Weights of a small transformer language model.
Architecture: RMSNorm before each block, rotary positions, biases.
Each number is 128 + 32 x the weight over its row's rms, rounded and kept within 0 to 255. Layers, rows and columns count from 0. Numbers have three digits each. The size before them is the row's rms in percent of the matrix's.

# layer 5 attention output (transposed), 224x224, rms 0.0371, rows 162-223, columns 168-223
091:155137099149158133020135114127192104176120073130200119142134098130138139135177097146100128147127083193099113106111124146128093088151073097154097133088151099187135136097
096:107127099101133095166102125187176158146177122186058171102159140075124107097135155133128153103137124091121116209119217130135168078122106140100108168118104097126084092172
093:086113113115085158099135112112128162111139122159110079155100149137105137093112142080177133122132149165087107110131108131159139122139131112109090165033132112098131183198
084:121055125180137118121136089132101120131137096148149119117145119043071158138139170112116124129153096159136127167137189175069151161172126170111115161169123140104127135119
093:124111127168059094186121115145144164100109224122100126131128172110126048128081132137123136139134122125139198160094161139134164143170132127162152115103091158130121140136
087:167228065154147149069157162131122073179146135138111137128148169075147155135132151131139152140113092094118096122160148090111084095183138137120150117143146127136068127052
090:087172113110121112173134113130203142113172079131142148157094054153106145078153117075148090089152126178122125141084138159118136145070146164107156131083140114118143158146
089:070077129169107175144089199132114171103150174148130138166129144144137128129138126116147126083092134087133103107125108118192109140083127140167116158153158135141102136124
096:108097136136182136035096167083100129183135032139148132131113119146143136103105197143142099159138098156141054166225159113132099110123203153152154145172169151142084144128
085:206178088153126117117178094064106099038096137130170092098142103128176083140082093129108133113192154177151137098105144127119134161162101102093188117170146157084137125108
095:084089127132097138207129122141097103049132112046105157119178075101117111085100155163171128090136152089165157153125143150114167150170086114096151156153156099123117133126
095:154091127132118120091130113103098153169133128102101080080104181092158044080114179108147203188119045128135128185166144110180147098154142090120109134144192126115126136168
085:152102111103157127128106128181133140127157101132089180104147140132110082113129171127134199154137084100143078167216126095157104098090160096178101069153175135146128113153
091:181160108146095140135083183102072098064099185121159151158130120118132095131053107160161135159095123128164129147073135142117107107193180099140176113133112156135128110087
084:121138111195079104170135071158150141062145153115114103123165095155077163178083083174086119135120138130139176088116109133107113136180140123095153104182099086120141137119
094:118143140128150101119190134159163137103088175229137110077194145089153130105114135126146116115197186117092100111156114183084169133158140127119170162190157111132134147152
094:123090097143133075139145080115124170149123147082132123064132151158089049151131145079131122107133107154136187158124158177110160105166139167108122150175126158098129170155
099:131136114144115064149171104144145104084153154130103171045167111158098134220180172121131120149115134139139107083078182156127168116171072130084138136067101150088129138090
089:123155108206099075125141156171167117118114178098093133122157152098077131190106115133084104166124137155150169169098135137139109151147112120111094077157059136140071084120
086:137116156132143135103130122113042145181145162105143125099141129153105112139142137106182105081132123105152089089189077143049134131138128155140094175170112172099174104134
101:107083109106098116098092139119136138125117112173157099112109097092166125114152116189082098128125091171136129180125087170132112145073136116115141123205124125225121097130
097:095147114181160177111146133083120168131118062132191096180095124188096143106146099090125145196076140207106157177089107071183098090144149142148083109128141146146123138100
102:102185137146180155105133102139168135167124089135130158154156183099195162187161085118161154138084097143056110116148131055154076106140123145139135106096134114179129153083
092:086071126137125149091071122108102132158195103135094164067147106115106112136114160109149113088143122095160045116146113150075139147139130144104089168106121125117116087172
097:090104132133096066133135132114095109084096174122128089095115113137078144189079142164110123175112148150125149087100117127168160183135121149160181105195079160095094179100
103:115106135173120168142133105145144144137143181116118157080175077111100141127106155097165191098191103024102103113170158121106157150101118153171120102186147120114113084164
105:116176106144148169083141119091158127179094038134145155180101080124164162118174150142167074105118145129124121115151139113101062102098112180134119163162172118153088145068
084:125085181114163166120073158114084167196139055074157131216104044138124109104152137078149126127099109115155117135129117136159109092082152170138067131091122143121156133135
088:111180133158106111148113108167161140065132188090100105089091203096088134145171124177122095108124141115178170107182123170148158132106043035132102174097140118117137112146
091:159089145134100084198122147090116108108117154089071200113078049139137101114115180103151121117182074166147131174150193163154172166109086145180171114144172114081129110150
123:147058154139124098178103158110079188159115083103139163125142094076170110164155138127126087102150123131141137179153190101159084139130122172144146067124117138175111170121
112:084113130130147161159103155138110167145121121141058129147115071097185093101137089133182149130119134122132128116128120089168137120123194126118137049190157108154105097152
090:112091099155114164164097179141091173110073144104124144128163131082123128138203112201103109105126162125175138185138135078142177141112105117153141076078100127167092097135
126:121125112187071153118137142080096154111134143102175116115101117119161134124161202112072067100143101106142111063162081099140143114080120171193136091110187083132116137115
117:095135106167217178085171099153147127154077123155194152151141126097147131070111080069199159134141147100103092138147144113133108127154157052085093128169114094061157106155
119:142114052077162151129213173149146140131089127112126088120113081158150113119113172139142126133107128135064102104141107080140128160040131215058128129129119124158144120141
113:166158152127110117164150118158097155110126119129077053158166119120134059099091108076161105139133123096122093133134087122061064139161125062094087165190190126117179140187
109:123153090086143149094093081140199053103151142102166128106132147189106205154116098139116169097142090180160135143123120163152149128101139140098134128060116116142097146108
111:152140127134152154183129084162166126156085102139151164160146128072156142144171152107152167108180165101152136149120167140171110080167175093103101111185117163155130174165
116:114150161167153110124140137134097119140096090113122189119091144190130146111123129138134168219086113034106144136160157078119118104095117198156110083113090139116137169119
113:147131111037135136077127103122081079154173063134128106155143089091105146181145129098151204111145025141184134085117039130153116165110118060089132159179121112104109168116
124:163090145179143110123153174147106164160117103149164195152130163148163168176141101150098132110144202072189086125131101114122079168102119066140128117165107134071114063116
113:146137170121169125111103150155135112129104099174171157098134120085145125114117118040057131115074106144088143113111107111122122115170157159192121087094174087115114174146
117:177172147139122121115144090135165173171128128174176143163104142184175146109115099052134145125110151192126137128079108132148109104182110084141147079077142089155169190109
110:119141119144183113122156095106093139155126109137144122118170117118177137125172131097151081135133135133147135084144137142110220164095130144054154123178143086144140120130
113:128155216142142126082086104149123146121171139183128182136068150093093111097122129145205152109149161128135115117129078161097113105111182054103114199182122152081131123145
112:122130093172130173105128204111075134107081090121123064140099120062118081128096142114125197169118100088142110126165174143108126112183131153157103109138135146135069133111
118:140149169111118123092099130129124084146179161067092075099104126055075111144181147089095125140106123115120116132124144142192075109124152117150109152122199166097109103142
119:136150130119138173096193108155100178162092093133117114125104161131117131192164133084106172078132138133167126144093067127084108193139166082194073152205156145107076114182
113:126126076147167149131196131159151141193091120111134129162106131185125122122149149074213094139166195070074089091157097087132093097156145094090081151047167132133176085136
115:180122087172089116137087170144077107085072070106167096163191088131108103118084107160142114099135150127124115138153143095093143162134115108108188125154131148117153126100
116:198134130125174101158145067167201135125089145207173179119173137168127129115072130074097100075149212215094113115152134125156134093160159146066148105147148111134123133136
116:133167146093078134130146139143114155108126196138107131137143155078149101112099124114059146164090108120111158139139077128146160121165084093120086060055209093147137144121
112:102137118153185218151119112111189135093093104075150103112085062130105114118131135159171080090144087097111124091124056084062122147141149146115123172148058103144103145159
124:094145142131162134144111092111140088138117140144180132085118068123162158122139121117080117112196081098134120094092123087091178166081161183150165087163120130156115127163
119:084101180110111194186158154160177168165125118155093068126099153102110139111156098172117179104117163125133119138114130127177109117081162096144124166032129157098116027157
123:122168119181143142116119106131143153137072113064169092149126064165167120123098116128118096089099119122079103178151136111116179141138135118106179063062115064111173130141
117:146119100110202101120162130142107146195153121064107069174088112141110080067103132118148146148124136107118088125125181168071115139232179152169130167147110155096099123125
110:171114169092148153120172123152156112115132101156132124090130125133098128143159155080136139113099140131114100137130102113120103085108089114139110131102181150133060127130
105:096159130186145137172150113109107138170124134170107093132126148149136141093179148116101125172121092093076117126129097140090136084152137108095082144156128112055159117187
125:075140108129088146119149118139077054173128181133156121137162091114141104116157110145160129092155154103135154169084154127137128125124140119095115103083097146164184143189
123:133131069063175114165079116150100172203104167142117110113136114112154145134113174106140119118192103099089113108139169120144120147139170111160123128078116149182087115145
# layer 5 attention value, 224x224, rms 0.037, rows 163-223, columns 168-223
098:090119136177122092117050118168119113146177087155174079156100107116111123177121142178123119109116150114179128100140130126180146103160164092160178129137121111114113113154
096:135132135191130118171140114125152142113223068137127160179134093164131093100073174117133114064110087077122143121119150178152135108120111142082120109134131093198101168106
085:130141151114129150129159112060158182196068117161123145150172157117127100107128112094153141073123163087067145090198147157159177156151076122179151085132178114100079145141
092:131122116145123097123116146228085143139163146159137109102085108145133159096111169116108122188156167054141102124150115202186058105126116145095171137132145092117097169136
091:112138120189139084188120159118076123074129155130127178160160200067125135071076085139109123142130121104184118173133114179092162205187128076118109136117135143138135085143
090:176126075113147159103133101086110150091083123086159100126109044208142124144174110092121110090166144163132106114139150066152136146053116123074122138126194089133152102068
087:140141162137146159115104110127162103138181105147125094156122135156137135118158142130127103157112123182147127099134151103141097125082161161125078063129137145122149154138
095:104104148082118191121169117043209118069147162104133139091142122073080102101042163137139132129121117138103151141099116094127145165156130093144072112129097112140054160113
083:117140108090121144114143120110117162155122127111097149155117128107148148111028086087085064141137067069103137115101083112118058156165087096107146169136144111125092156123
098:142122147095135128118083129098171194163081138086147121121128153173151138170122077127167144097077159154108127048117095109115120118126139151200147084120158088127110142204
096:112149149144118108125140102160164080126157052160139169145086131081155108105120172205130188120132152108152152129055100211171121124139074050163127133124139103139085121083
086:113143105148109095049126154167132063144119081154165145090161109136168133149148137153142167113126144138168115154045084192153178085117164073131092181118116122097110070126
095:146125143141108103160075158149077173139078163145086135149142141087152205102100125089114108206133092095173134147155112144121061163092082110144158188140119090076130091171
089:113152187107135129102113182120071204182088185129035189204118147201206152111190153116119129157154095122183170089096129119122096144142130148121160089120159063143110123146
092:087099101128147070132153152137128143170105082122150106143150147148121152169091112055141155073190100150093147118049144122159078161144130132114159129132123058150102161099
091:106128120110175160114107167135154068107135077118129135153111126134155118070136099169130165162115167115144117130121130160116122139128121149167129084107150071116087156104
097:101138128103157176087093201163121106110075107136130140108113174115157141105121052141122083114116121112138134106138119108130130094138170107198127134114123064114131125089
090:118156119124174170120123139140005089093172140110089151117126167110148143101100120139103106151144148110154126115154103139140153159190114148114163179147146112077165091117
093:148112143139154049150097184080192049106108100133140073146108136133170163138192130140129108175155125171102090129073111119073132147123148178127085088117119140115129149151
101:099120144129161146138144105136063128206104177085119101101082144104128125121128124079116150088202099087188163080200123165173080180080070082132155151130097149135132080138
096:117126139083142125091166066089129094062102192140131202169137130136075094108141120153089097113165122170148139122121119115133113082077096149208133118116115112118158056115
103:115120165159129114161123139139119080112107177149160194168186109090048040099161135139139125162146131155156128179136131117111127099154133127155177142115119168115142152113
090:148130141175154170072100125066162127139099123117157069101106117120156128152135117123119161119083159146103097108120103129100151135099119126175094056111131195138136127123
095:113127134152093174099081123077137172120158128136149145105135178189173163151156172071145065132121091083085157118103104183135114114127109167092090179141103078113111184133
102:163133126176141135136094177103120119159132061113175138162135167175160154199142098125111157173124149194064111162044133148148095122134178137137060064163159129118157101047
100:136124139115146084172157125099133118118066184136135136121164163093079108152108116138136082126090157171075158137158138020110102196153152153097109094134140142150169184134
086:186168119069065157124160095123167146090170103133061192119118103116120072167160124125129107161148145161138135146166145092141150112089125165124101121129139203136132143110
088:106116133135187101093086158152101130196136107131116060063143177158152137093104104140099104167091098110103121068090145155110118141166146167152123118124091147145148104160
094:136165058137185144107143151129127130182114124089123092088130099117150208182106083110109088071102137136079114048098089122130071120140113113143097154130123081105127170074
125:145124186117128103115120134078087211168104148107071187166116101068166135101158104145135075089193126170176147193139139083131042154120130155139137131108105142137100165132
117:122138103171115156161104078149105183146190118138069106130109088092145096078181136104147117100110176159153114098154124133166134044086136133113115132133127099134121064083
098:126095065198131189077116083127119208107079121128162104105147118090120167154196138164059111128120118176217124142145085169129131126102097108154068124140101104165100057137
123:172106118207109103159134138050164139102070116110226135164103119098173138145150126125100117092162102097149137138089092110090173162100147192113093151124141090165138150131
112:107146148164155136196161102178187123172084099155084156144151102104154094122107114115170151122145139152105145114111176115182176095141169071133077099151103113081091135087
117:095161013069119128091215177156122124116162145133100098110115103153095093138119161138136099099123125123106114107089095083067149161055110172078108142135120150139198115105
117:135138159133102124177164199162121123156107113151112065149141099079123128105113085154134124135118157099108084113117112099099078149228128069122128144134183140116148142157
113:119146102066135183120067161128120048131120171122162136138161158182136198131087105131113132089155110193175146103108076139148135108118138117114135157096138123128058120126
108:172146171088147128163127096187118122149080157168082143177169140092149188118142148123151143121207130112194142168122165146153201054139136120137058163134140206176121150098
114:098171133192141118153152112122160144140188092127151199052117145184147076051140113107108168196075167084084108129148127102092131086091172170176067127128126114125108155121
112:173151162046140163082132109141105068158189148117140164132136123101118149122170105124154156083094109123179131138121071127137155159141102050141143166124152123132099142115
122:177107178163165139105151131170134210157085135171108151104136129124171087131147120148126122124128213132164114165137118134118149111103145089176115083124091157117138105121
106:156139168120157141109143081121142154159156115143183104152110113060144121082121072094073125104085147187088121090095133140129127127161212202154117131127131060077108182118
116:194145123117152116101155082163122169171164135132148153172086157192170169098143126094113143135140162175128120100117105105141126107171083090130136094135151051146112198109
110:119150146076152124140156172110114153164121113139150156146129116108113113111140050140109062066123142127157121135087164083093222150134158132115129138138114092123142124128
117:121126204114162079165063080178177093111178139136123094084117139141102115138118148172179153189156149090108116137097094155111152133116138083110174092131145165082142098133
115:125118138160095137071125163143125128143039124131079093056135112101110106134093148171136152184166123114154119156187158124101154117164144143159174159126090120134092120139
116:113167178075121142139089124118122067082156118137065122146112143065112173109130195143154154173115105095138122124173143103154093125127157131140205163117150196108096090173
120:084129141118133156146193136208112146133104090145179155117110110107108196158128118094124170106062133096104099160110078125102105170142131094214120087142135160139101092098
114:136133087142155145202189110168136131129145148137154201174139129184129083115113117113192134101187166055102096112113132094069158078173146102171059139126152132150148112141
119:165113063177081106120117119186079176146094112121077107103168115114133132137086106114117108106145124121109110111110131121110162183165104109073154152132130150133164107115
113:189135093053151169130116055174115172151122167164111128169144156189125129162088151110084120106159138205111103055169128108174119121171148143093109124143149128115101110110
117:140127079110131144128144101138095139096155111115164105160124127082135137106121124100112189203128168170144129120124058183130131105190140080117091109124198091128158188140
110:082158148161167120141110146067135149168142148110176131127125106158119074156155105096129040040142081073120131058080083154090138081129139115141170151145155156109161084133
119:127126127180161138183101126055168122118123119122138083105082113111152082098151106105084099112187126130140121117146139080110162143075169155179123118134122153130128136130
122:077140154102133227133153111189120147124170147133125074110070136114129159126214131165122123049131144139151116085201146147124016045028135142174153125117127208104129052108
119:110169062169096183149140114131091126146093126120137098182120093149205142099110134103118117090112118111100112152061109077124191121142113124100149087109127095098129123073
115:136171068135131092137181181162155126155076125134083141123108128130122053153083162109147126128124106083101120155147172104121124166186125132097130118130121163111050138131
109:118122203084143155092112110214141164153134107145162142087139148146100132140178122149126148082090084130119102075106129132098080063108110139111119120124176158129129119162
106:120120130187164140158191123095168159108198099149134161117087084147107097076183150121113141160142179090035127141150156121116134063140188094141081109118113124097140194168
129:058119080133101116145125141141142093153105131113117099135179083122108163086144114129150117080170153115172154157160130135141145108133161076056077128140062172145177134176
121:163114087106140103189121159158087134079174126143168121120156085101115145163087225097142137132184157128129114156142169124118099123130127144163120122115123120181075112144
# layer 5 attention query, 224x224, rms 0.0435, rows 192-223, columns 168-223
081:191104108175106174154167146147068119077078081140136141134151087057126143109125159111128101162101088123143123071154113102203140098157190148116087153121129142104152112137
086:049087151180135150106148116117144202131156134101112102122108127136092132137169126157157160121121160094151117192147145140076053180127078135112161104114120103192098135123
083:134162140111118139142118101118140119080073116084105174132161169129097164130088128186129128125091131071099119111109119110114125091105144138086088133097125174135173120122
089:167139139138117160076154199117099087081100110143145160070111070092165146104090111114091109094129128117122121110143171125173142102092135100165103167118147139094076083155
091:116139131158101151139102147143113175089147134121154166149134200132120153168176100107127144115124183125182117111103188144162146141166132108101065099164190154104089081135
096:093178107157107142072146200153164116112100145143148142108095166135125168146134148109084113155091139113157124174173134086188148141134149125119060161166126161092083104139
091:189145141095112132137106100136188110118081156139076109152124093113121144152102127150113081144107160167174067163177146128149154143144100124097125155161135131121098127175
117:065102155149133161113099181099041120144205134179131179149081114139099166128180109137117159077101179187113108143096150117103133130145117116132161153146113107142120101074
139:116150087191088180116129147149197155097109107089134121121119148121172148138193141106101167159111133134149098150168170128194112113133096125114094074165108150141125132138
107:147166126115122129175155100161160091136106153138179080128110136118140110129121112079161121128121095093134128133171121099171071120113165112059126174069172131052211134169
120:075112163125090155147089126136113143140154136107116094177111105150168160076178095154149155100107202196111105122089120146115149114146063133099145124147072103145118078103
126:170197122131133158130118123123149115159101130148151106136086190119163136115192148130116153127128092149159121112125125081150083108143087086130054068195214161114108139084
133:117175133142149087136162107153172130149074145159149168144192159102140144080143090188087153136150148128168090204101193140164117122152125137059115095166102140119105148107
135:115167147127104095110103210156120133139111126166160166100117108114153182135131159161112124114119159162136073087107064181126127140151125132109133128194130113112109093177
143:120126146135140078186115123169104107057104093171157163127134119121121160143133087161039108085128084107148158078118076174115120122132087154149120088140171119157133127109
120:126101143155157089138091188151084108150109206112121125052112158184087154217168140114142061130118160145113109095125152096125135153119122135115124176089135083096108072150
080:145137166128123209132089082155144113147107082121192158173148162132115141090171086146143105165122162081102095119110173140125068105102111154091156154132084112120163134157
083:112112111165104058112129140082157152098144146136142117083124148153156139173113160120118165117131135151152135132126113132106158119154069117208092108135150112153026111109
085:114121095183125138098200128099077092090155187104121122071165089116159109077097130176122112122092105156088150113156094135112123139147157145130152145129051119129137075101
084:189110108109190131083148115135087116100133119137108187148128110134080132083113101120128091146160112170129174128070114167123100100156150125139137169118145123093138115148
078:147083174151108102087149114114077133112129190094108153112112096093088111138139133198194123102094105131132127165119168125098166081099154148080123156147141132110174079138
086:177143155084124094137139079103054084085163098120068153110118105094137106097083102193172119140178104110119162113076107141089119099153106125167105223144120135127143123120
096:099142097159089181147104174143145184117160154132140141112083156133108154151213135175084169097128179153177075129147136142157101115157118080097094097162170187117119083104
100:095126118100158135124111112134114125157178132159105129060131212190141152159156148159149127137151131121106095133131065083093105109105146106110152091113163150104199083091
087:164144108119141179165165124046079074135116062171169164149143140068095138103118111092143106096105088106102185126080096210109144153119114129195095196139099112151121140159
124:135114133071156121135144107050075118191114132155086145125082161111124093143085137128179058124067111133138147132105101139095155150138136106133094179106172137152113133114
128:129128073087150134104095143131152163165185170119116132123088165151082137120166185102149097114154172114136094147130063073127127114163200066111147135151180128116158152134
119:145195152134080197174163171175154092135054115133092152126093198115163108108129156122177143146118116155107159126089150066177113156140132128159072071102154100111112127124
130:125158140070150155113094152114111091120086066188174133118139093072187146143080073113108105135112071127138140055104061079159042144135109128114170103152194154114112150088
150:137057161089090081131143125153169124102092086140102138130197111126140171120098137128106089131153095074096128094123106188094115088097086174134189113099066095112104164154
135:126083141126164126144122119113183159101113147136123144112139107139133128208163120131103078083091131127108083108122132126087102113116122167165103111144160153175094121120
141:093119188098145187119055147142125128133160096168101137168156115207132127124129123142112117080132162151116091110090094119099089083092093102142161076141146112146121113037
# layer 5 attention key, 224x224, rms 0.0407, rows 192-223, columns 168-223
090:167174155084070140082061190101104159146072156124084104144091157101139111173115139121126110114077166167111114167170127170098090216083096101198130162148115144131071203157
086:095119103132160130158123049148173099124136081103132170143135143176124144101109141162096146072139094122185185102056116068177127052156134174124132074111128131132137076119
089:145141123118142079137146159139102114121126132129154089116098082093150087102133126101123115123119135159094129113184156139132115093136087159084105112115128092109146121181
093:159149130121180143105095149108104130152121111174124159166099193109154153166119142107114091098154144102097079160203107117135108139136109068099165168112195131084164149129
091:098132142123142130131088146142088103115108111200148178149102129099099125113120113097113084110157177108107109178165093124092139095134107044123179194110093130091191149119
110:129115169143152136123091187129095068119114102163135138132142161094110140089137121106134123090086138129098076181190135114144098097132101098159159150160158122067118138148
095:133090126141092101146149172107100122121152122135080155126150096135120098156084143150114128089094178138128108113177108165120063123109140144129148158116188121115157148146
106:166090173094118085182126149138177130038121101146140100127202135132090129095077140164072114131085113160128144138134086202132148062132093170149144068095145140129180136152
099:104136132165167147151129161137105168142102094197129128128149108128086142134187110092062135130132110118102093141197111140162150118127098131128163110171171095072163177110
125:123132122136096140117140103137133105132111093098082142103156077116105082109124109115140168164153103176093129164087155114132121176094136152089140095139074128195097154148
109:131136144172108113126163114109136114142102048167090108152161115138067103095111152120035136129134108163122116161110138132154111128113110153162115091084152125088146136118
087:109177116144145080128136156118107166146124165209113101140086134102150129108075100072070148098124081122122124152144107167091163139143093149063118156198161119136150167125
123:135129120164171122147159121122108143105128138139098131132158171129128085150159116175070155126136097142140123173146164118111155110099127130153066113132145129124171119125
133:137116125143155138080148179103106098191144123169169131095108120099084129090214142103084224137160143142156132142143196143140145146176175166108141127141152111080125111156
139:137137128158122097137118149123110114135178065191138140114131096134130141158131155124079160075104109128141159142081115150110153131165108192098128142138141068158116140068
120:170070129098116124106120113086084067120143171101140114117164110165110144179134174180118051151106105112094114085121184089117105128131165163181119134110131148081124065158
076:110129090139156117169148160073148096128166148177089103120121129109164142146098095117129152129091100160128137133158086109076128194168142144130148101096174141123122181176
091:086118099152122114106118102155085160139194188143146088175147125124134137137113100198104150153126144131157162090088189135159126120159196118173137067109114146156084114180
086:169146097098139098131174118086141115186084137096153153094124135138096162152170185109106138144132059088138139173097116113099148123113062100159078188132127100162118148107
080:128144085155136148135142105134185122147083084140161185088115175087090164111101132130156110113067081063056088141140117128136099073136082108115122172181168157077103108108
085:101129102181124119167144100129190110093129042163185135133125179118090158155131106125081080143218098086126153133080092113164112058189097092164158120163139129142118123125
082:160135127117121166123104114095170152128092107131169114105168134117155192137173153099145095120131032087116114130142162158179080051153066159155128113173138102160087039148
102:095147151113160113144122135144137156111108092223170115134125179105128175103128098089105101135158152083116083124159059147122146095125078092152090200155135068075137143142
103:142175065152171098090175153119132059190143155134131126130095118091154110157180132104066188145087112108141102160104178126146147136140103167108056086145127101119156123084
135:145144145157099181197163099174155156135096134095113139156119131113142140094146126104136136169115085194110159143168143094201091196116154158093111055142134130168122165104
100:138107156087079108091131128091161136106093074078118173132134173141138138161102156130195084150138092097087107110132125058158123143134130084143131107145112091125157140198
114:081137105137129153090108116112068146113163134142103102145077122116138100108142141118102143095135145128144134131151123145123126102098121172113139144201135127077093102083
139:153167172157091159158137150141135182153090084089056113152093149130184122159133138093139122163125081150148126138095128120189142195123127118114106087109152139137150159159
107:113155148172199070172166175152126149101125125134169105142087114097158112048129096090085143115127116121109131087084167173112128153142115206100080101134121161149148166158
138:154088136148096108157116125122159087103141076149109152145172119118114155128159109166088093138117090152158157143112153136112093105118134187150069062096105096182076139134
124:125140124109117133190116075132175122083130139163093094109094134123119137086096079157108154117086164175099071107119155126105140149110144143139132171099129173128166082094
125:084112072143147118140131090128129123146123123129091078136100116134156079081084132124063112099148164129132120094133130148121087102101169160127179123084148176105151097060
# layer 5 MLP gate, 576x224, rms 0.0447, rows 0-18, columns 168-223
095:164150092171143116116103087153170105141144100108165160177117134098159129135139114104120165150166072189125105109160151112108116087139121181114108129126142124115157148133
102:187168086082073110100124153094139146125129170050083132119079080077158075132129197122183097175125151144090159106156143118106149108144096157133093133114162116139120187121
091:094133047127182195094131114112121105164178081121169150125072204068184116159168124139104124071117098094132169136132088074147109077135092099089144088135160189105085138132
097:118115105078123102166125140244154167133136077139083131100164118165103133143133160098123107162139175126080121156163193109135173184133097070126145120117159165092125149113
106:158114121143118116152061094220141142084137173148093156080116159140152094195109146113176156081118141169101119078139170105153147138122111126102092216103143149145192107179
100:132118134182122191171147098123160123144167153097152195127112153114116170114193133140085140147095140183161145063094129172118164131139180160136144087136129080116192145141
100:129100138100100087184184119119099105131113157148190131110115160113104106156099123144149106121144128192108138091135086132085165108221169083124094114113157102183164095123
097:192161124187139185093192211158143094155162133079121188114180154087129120145143119181202158108101113116135119149084151078123098142072106144068065098122090082161137083128
103:141066130136131149166168119133154111111098119123163136141141108158117080171122038125124108149132185096123127124133140130149092198163133204109161128126163142115058115150
093:114105123141147130106136055096155148125156070139143119158147107077145088145058063163131115133135141137121141148180132180137114101145139108067150120116109096121226136102
100:165110128084174146159122175044155092102104080131113122069137124106111150120117127199081100201087127093124139112184071111128117103111165106105085103115129133097116120036
102:187113131142157118173108151138075150086092108094124095116144166128147125192161117116174085104172127105075071135135153152060139141184129154127138144113139143113152141139
092:107105184199127090168165093191107169091092141099102070116109115107117084118075142096213140165131134116111137110191126136098138186153156119111059142108132141123161186147
094:101182118074206084160142148131141050129139102167097115186103138139109115124175110115125195164122172142113100154157100094118179095098095163138094074131119096140112100153
100:193132168112182116127126131121159133082163167144137118091147153106121133077115129098140144082155177118096189070126112061193108172168088127127124093112137084129176101106
096:087136127118100172119142150154085117136142124090118069062122121114101128075162125120155123115102155167112152197114152140153048163118146105159107151119139064118137104120
101:177162131120169148160146156161142121090143142117156211163089141182160097185117116124084124052125143147074150126101138103173205122111150147129135132145091178137117066111
105:186104139155072120171087128081124106095172137078056166141143076127103100139143115150145100105129109063098156090142166140151118152110131113075142178130135113137119144166
099:166139093071176136153119116140154162167067139126112094092088110082172055121162094135138118116094148116116141080119112052157144157087136092103116196114169126114121138151
# layer 5 MLP up, 576x224, rms 0.0442, rows 0-18, columns 168-223
094:124147097161162134182149169125145133151138115151094129120174185109111150214122157114100146141135141097110182147095137177153139101121078111125094157127127120165136097068
109:139137122097120143091102116060126153088135132142104168116134143074133147125098157135117124144148123085067117130129112123079044101151116084134173140136142162105134169098
094:124159202156078102143137098172060172202129190124079132118125154094138170139135155159153166086170146154158144134185168162139150085101107085092157164129129073078120103146
101:213121136152125070070120142099136092101124178086094106132101094161153076089096151092128056178147132103147141045093136114124110195182133172110086109109084120119129238164
105:156113073194113111165097102166132126093175057192109165136117126157109143076116133149120169171192140131108126115201171150177064105149172132131157109122185153102119165186
101:107101149090126116152132122137101096124128101214115091155084062108158101095187105152177071097107179128209132135119122118090156078146142077110136104091112139131125128094
097:140143162125109221142100182125182100063052133092149158080094172123094150139131175150139151176100129093110131151189119152149084153121150060097222135118111097127093095050
095:189150143170119088149070136120140144174146102132144073119089177094177127047089112087118134150116169172112105186138136102089107200084114138157176162094158146136082114108
102:146124135098164166121133057084149088193143121115116145130103126146152146110136147180169152126144074128179102112161145101124077128130103102165138128110193078168145172110
100:118146161160129185118093150201125116157157141162117145128125179130133148127133137161111186132143132123132124140111157131124176085168114112146191109137093185140094129078
100:097167177086119158146110111188083149109162129122152207129181158165105137116086146152106091139154120118172091105152133183154138093121091146157137120142059076090149121128
098:129075132131120118130103104158096152117112095151163144031112156193138075142137109122117103147181187139115136133125186111098120141143131103086056103147079110080121144119
093:198122130127093104141118080091143133126101141084085164144129117155141116166067126149118109139165126139160174121098157122165187112080110153157178093143145134143097173148
096:133138031105163095172152126151144118167074139180132181158131072128134119160156093107146154147129089156121117117140066114096219129132124092180110204120067140129119096152
099:089105122124105173104140169151071119082120115141168060106171175148124123073086153084093176154138115070106120141094093094121175140128154130127123089110096159168142147178
094:122164080129228143105103184109118106163109119135144155144128118130137166123164090085128067118158183089117115064189164113112128125125148149076149117104186115091100129097
102:152107136117144097135158153157178153139099130117144118087116142148170159145140116129123132112117148119175151138084143139095134147137200112134126115121152104139180116190
102:166154145131162099145131087162104078096054113154141129135147176101104139095128118158181122114165101142164136123119102132130110176073089125195167109122132110131082146128
099:159139131119096053143074189137078187127119129143123082096080150138062128118134119142154181030127161111109141142166128147125079123119109101152141169131141153133133161132
# layer 5 MLP down (transposed), 576x224, rms 0.0403, rows 0-18, columns 168-223
093:119122123142158132105106141136135082116120090115125065126156089121115111061138157150128086143086119120076141119063141151112091122158150122138171099015094166107066119155
108:102087107139139148136162121136137143113114149145161099018109137148096161142125069139114159115139135114174090192096134100094145068118121075171170101147125101120105050097
095:068159163091144121129149137122140098151105031116150093135138125171115118119118159108096070119103148122125149108116119135121083199155154094100151100136127130140104126112
101:153124072139128128151098158180158129088117092133074130146113178098185087097117088114111077135136105079073192158121169166118145101138169124128087124147144133093103087141
107:114091138082151163088095115133065174116109097093156146115151123096149105107118116068086175182172162135177073091166092156162136191125164146116172146152145130147085092106
100:075088157233141146141133128083145100129177156130089128107091157121092126115122106091076151214171094128140093132052111128121164152208152168120121104065137137157164118167
093:177095149124155126130136141179139137101052161158169175184148141165118152131178090124147075130088129136082103117122130111094148159131180168119094155007112186138121149113
096:119167135133143103116101135157161095154069139117093132181129154137142112146114083122122084117138122100124151130110092166146152095128120089210084157220121099135120153173
104:085142138144123144132136105178142062121055078166133092113156136141110152096141143124069138138097122125163118142136084142143143077159151126126121139049174113146138112164
095:101125132154136131158141132124128154114113047186079122132084131096102099109142080098117129161135102088109109156110095190134138140165162146157204124110143213182132129145
099:156206096115141168105106144127088139187148105132123096064093073103108126161152132190144102122089103227145086191162110108106134115086120147181104097042125102150115133162
097:105138140130102116127154118144136115105133112124132163117101129149077124095137214165066154105130126115140159101169081105178124119132126164144114105142112144059142073114
099:162139114200118082135238120135115162112067157077117115101145089079111080144119168087174126128111054122076194146158134143082121186095156151107128132106074168108179172134
091:099153190096119115103072148102122164167114110116154164094158169121187126122108153136127140100144109122133127145145135089148112104165123140140119101255135144118162099118
100:166101168108118088067195129125189161082144173126112174170141177094096121099112160117142077093155136211190105139167117090139159156137155181154099134098126137115114166110
095:156164120178111148151114105135139159161118111121181128152177158140157077137144127138108113131162113050130053162116088118148129144113085149094173111147088191142127172141
106:117144156104113089136120104126122099124065102130082131114107157219080162176144187110150141096158163164142194122133085143085148094131175121124093111002171114113112056134
094:127085148148172155154124080109096087111140105108108118112139135106117182125128150157162104133148057123110122049072131142158094110149176121086092121026124075118163078135
099:090163132163172173130137114185096118111153140170116073181069150159103139053099178135126181121128075147084141145152149122110112151093154098197149121158118151108140118088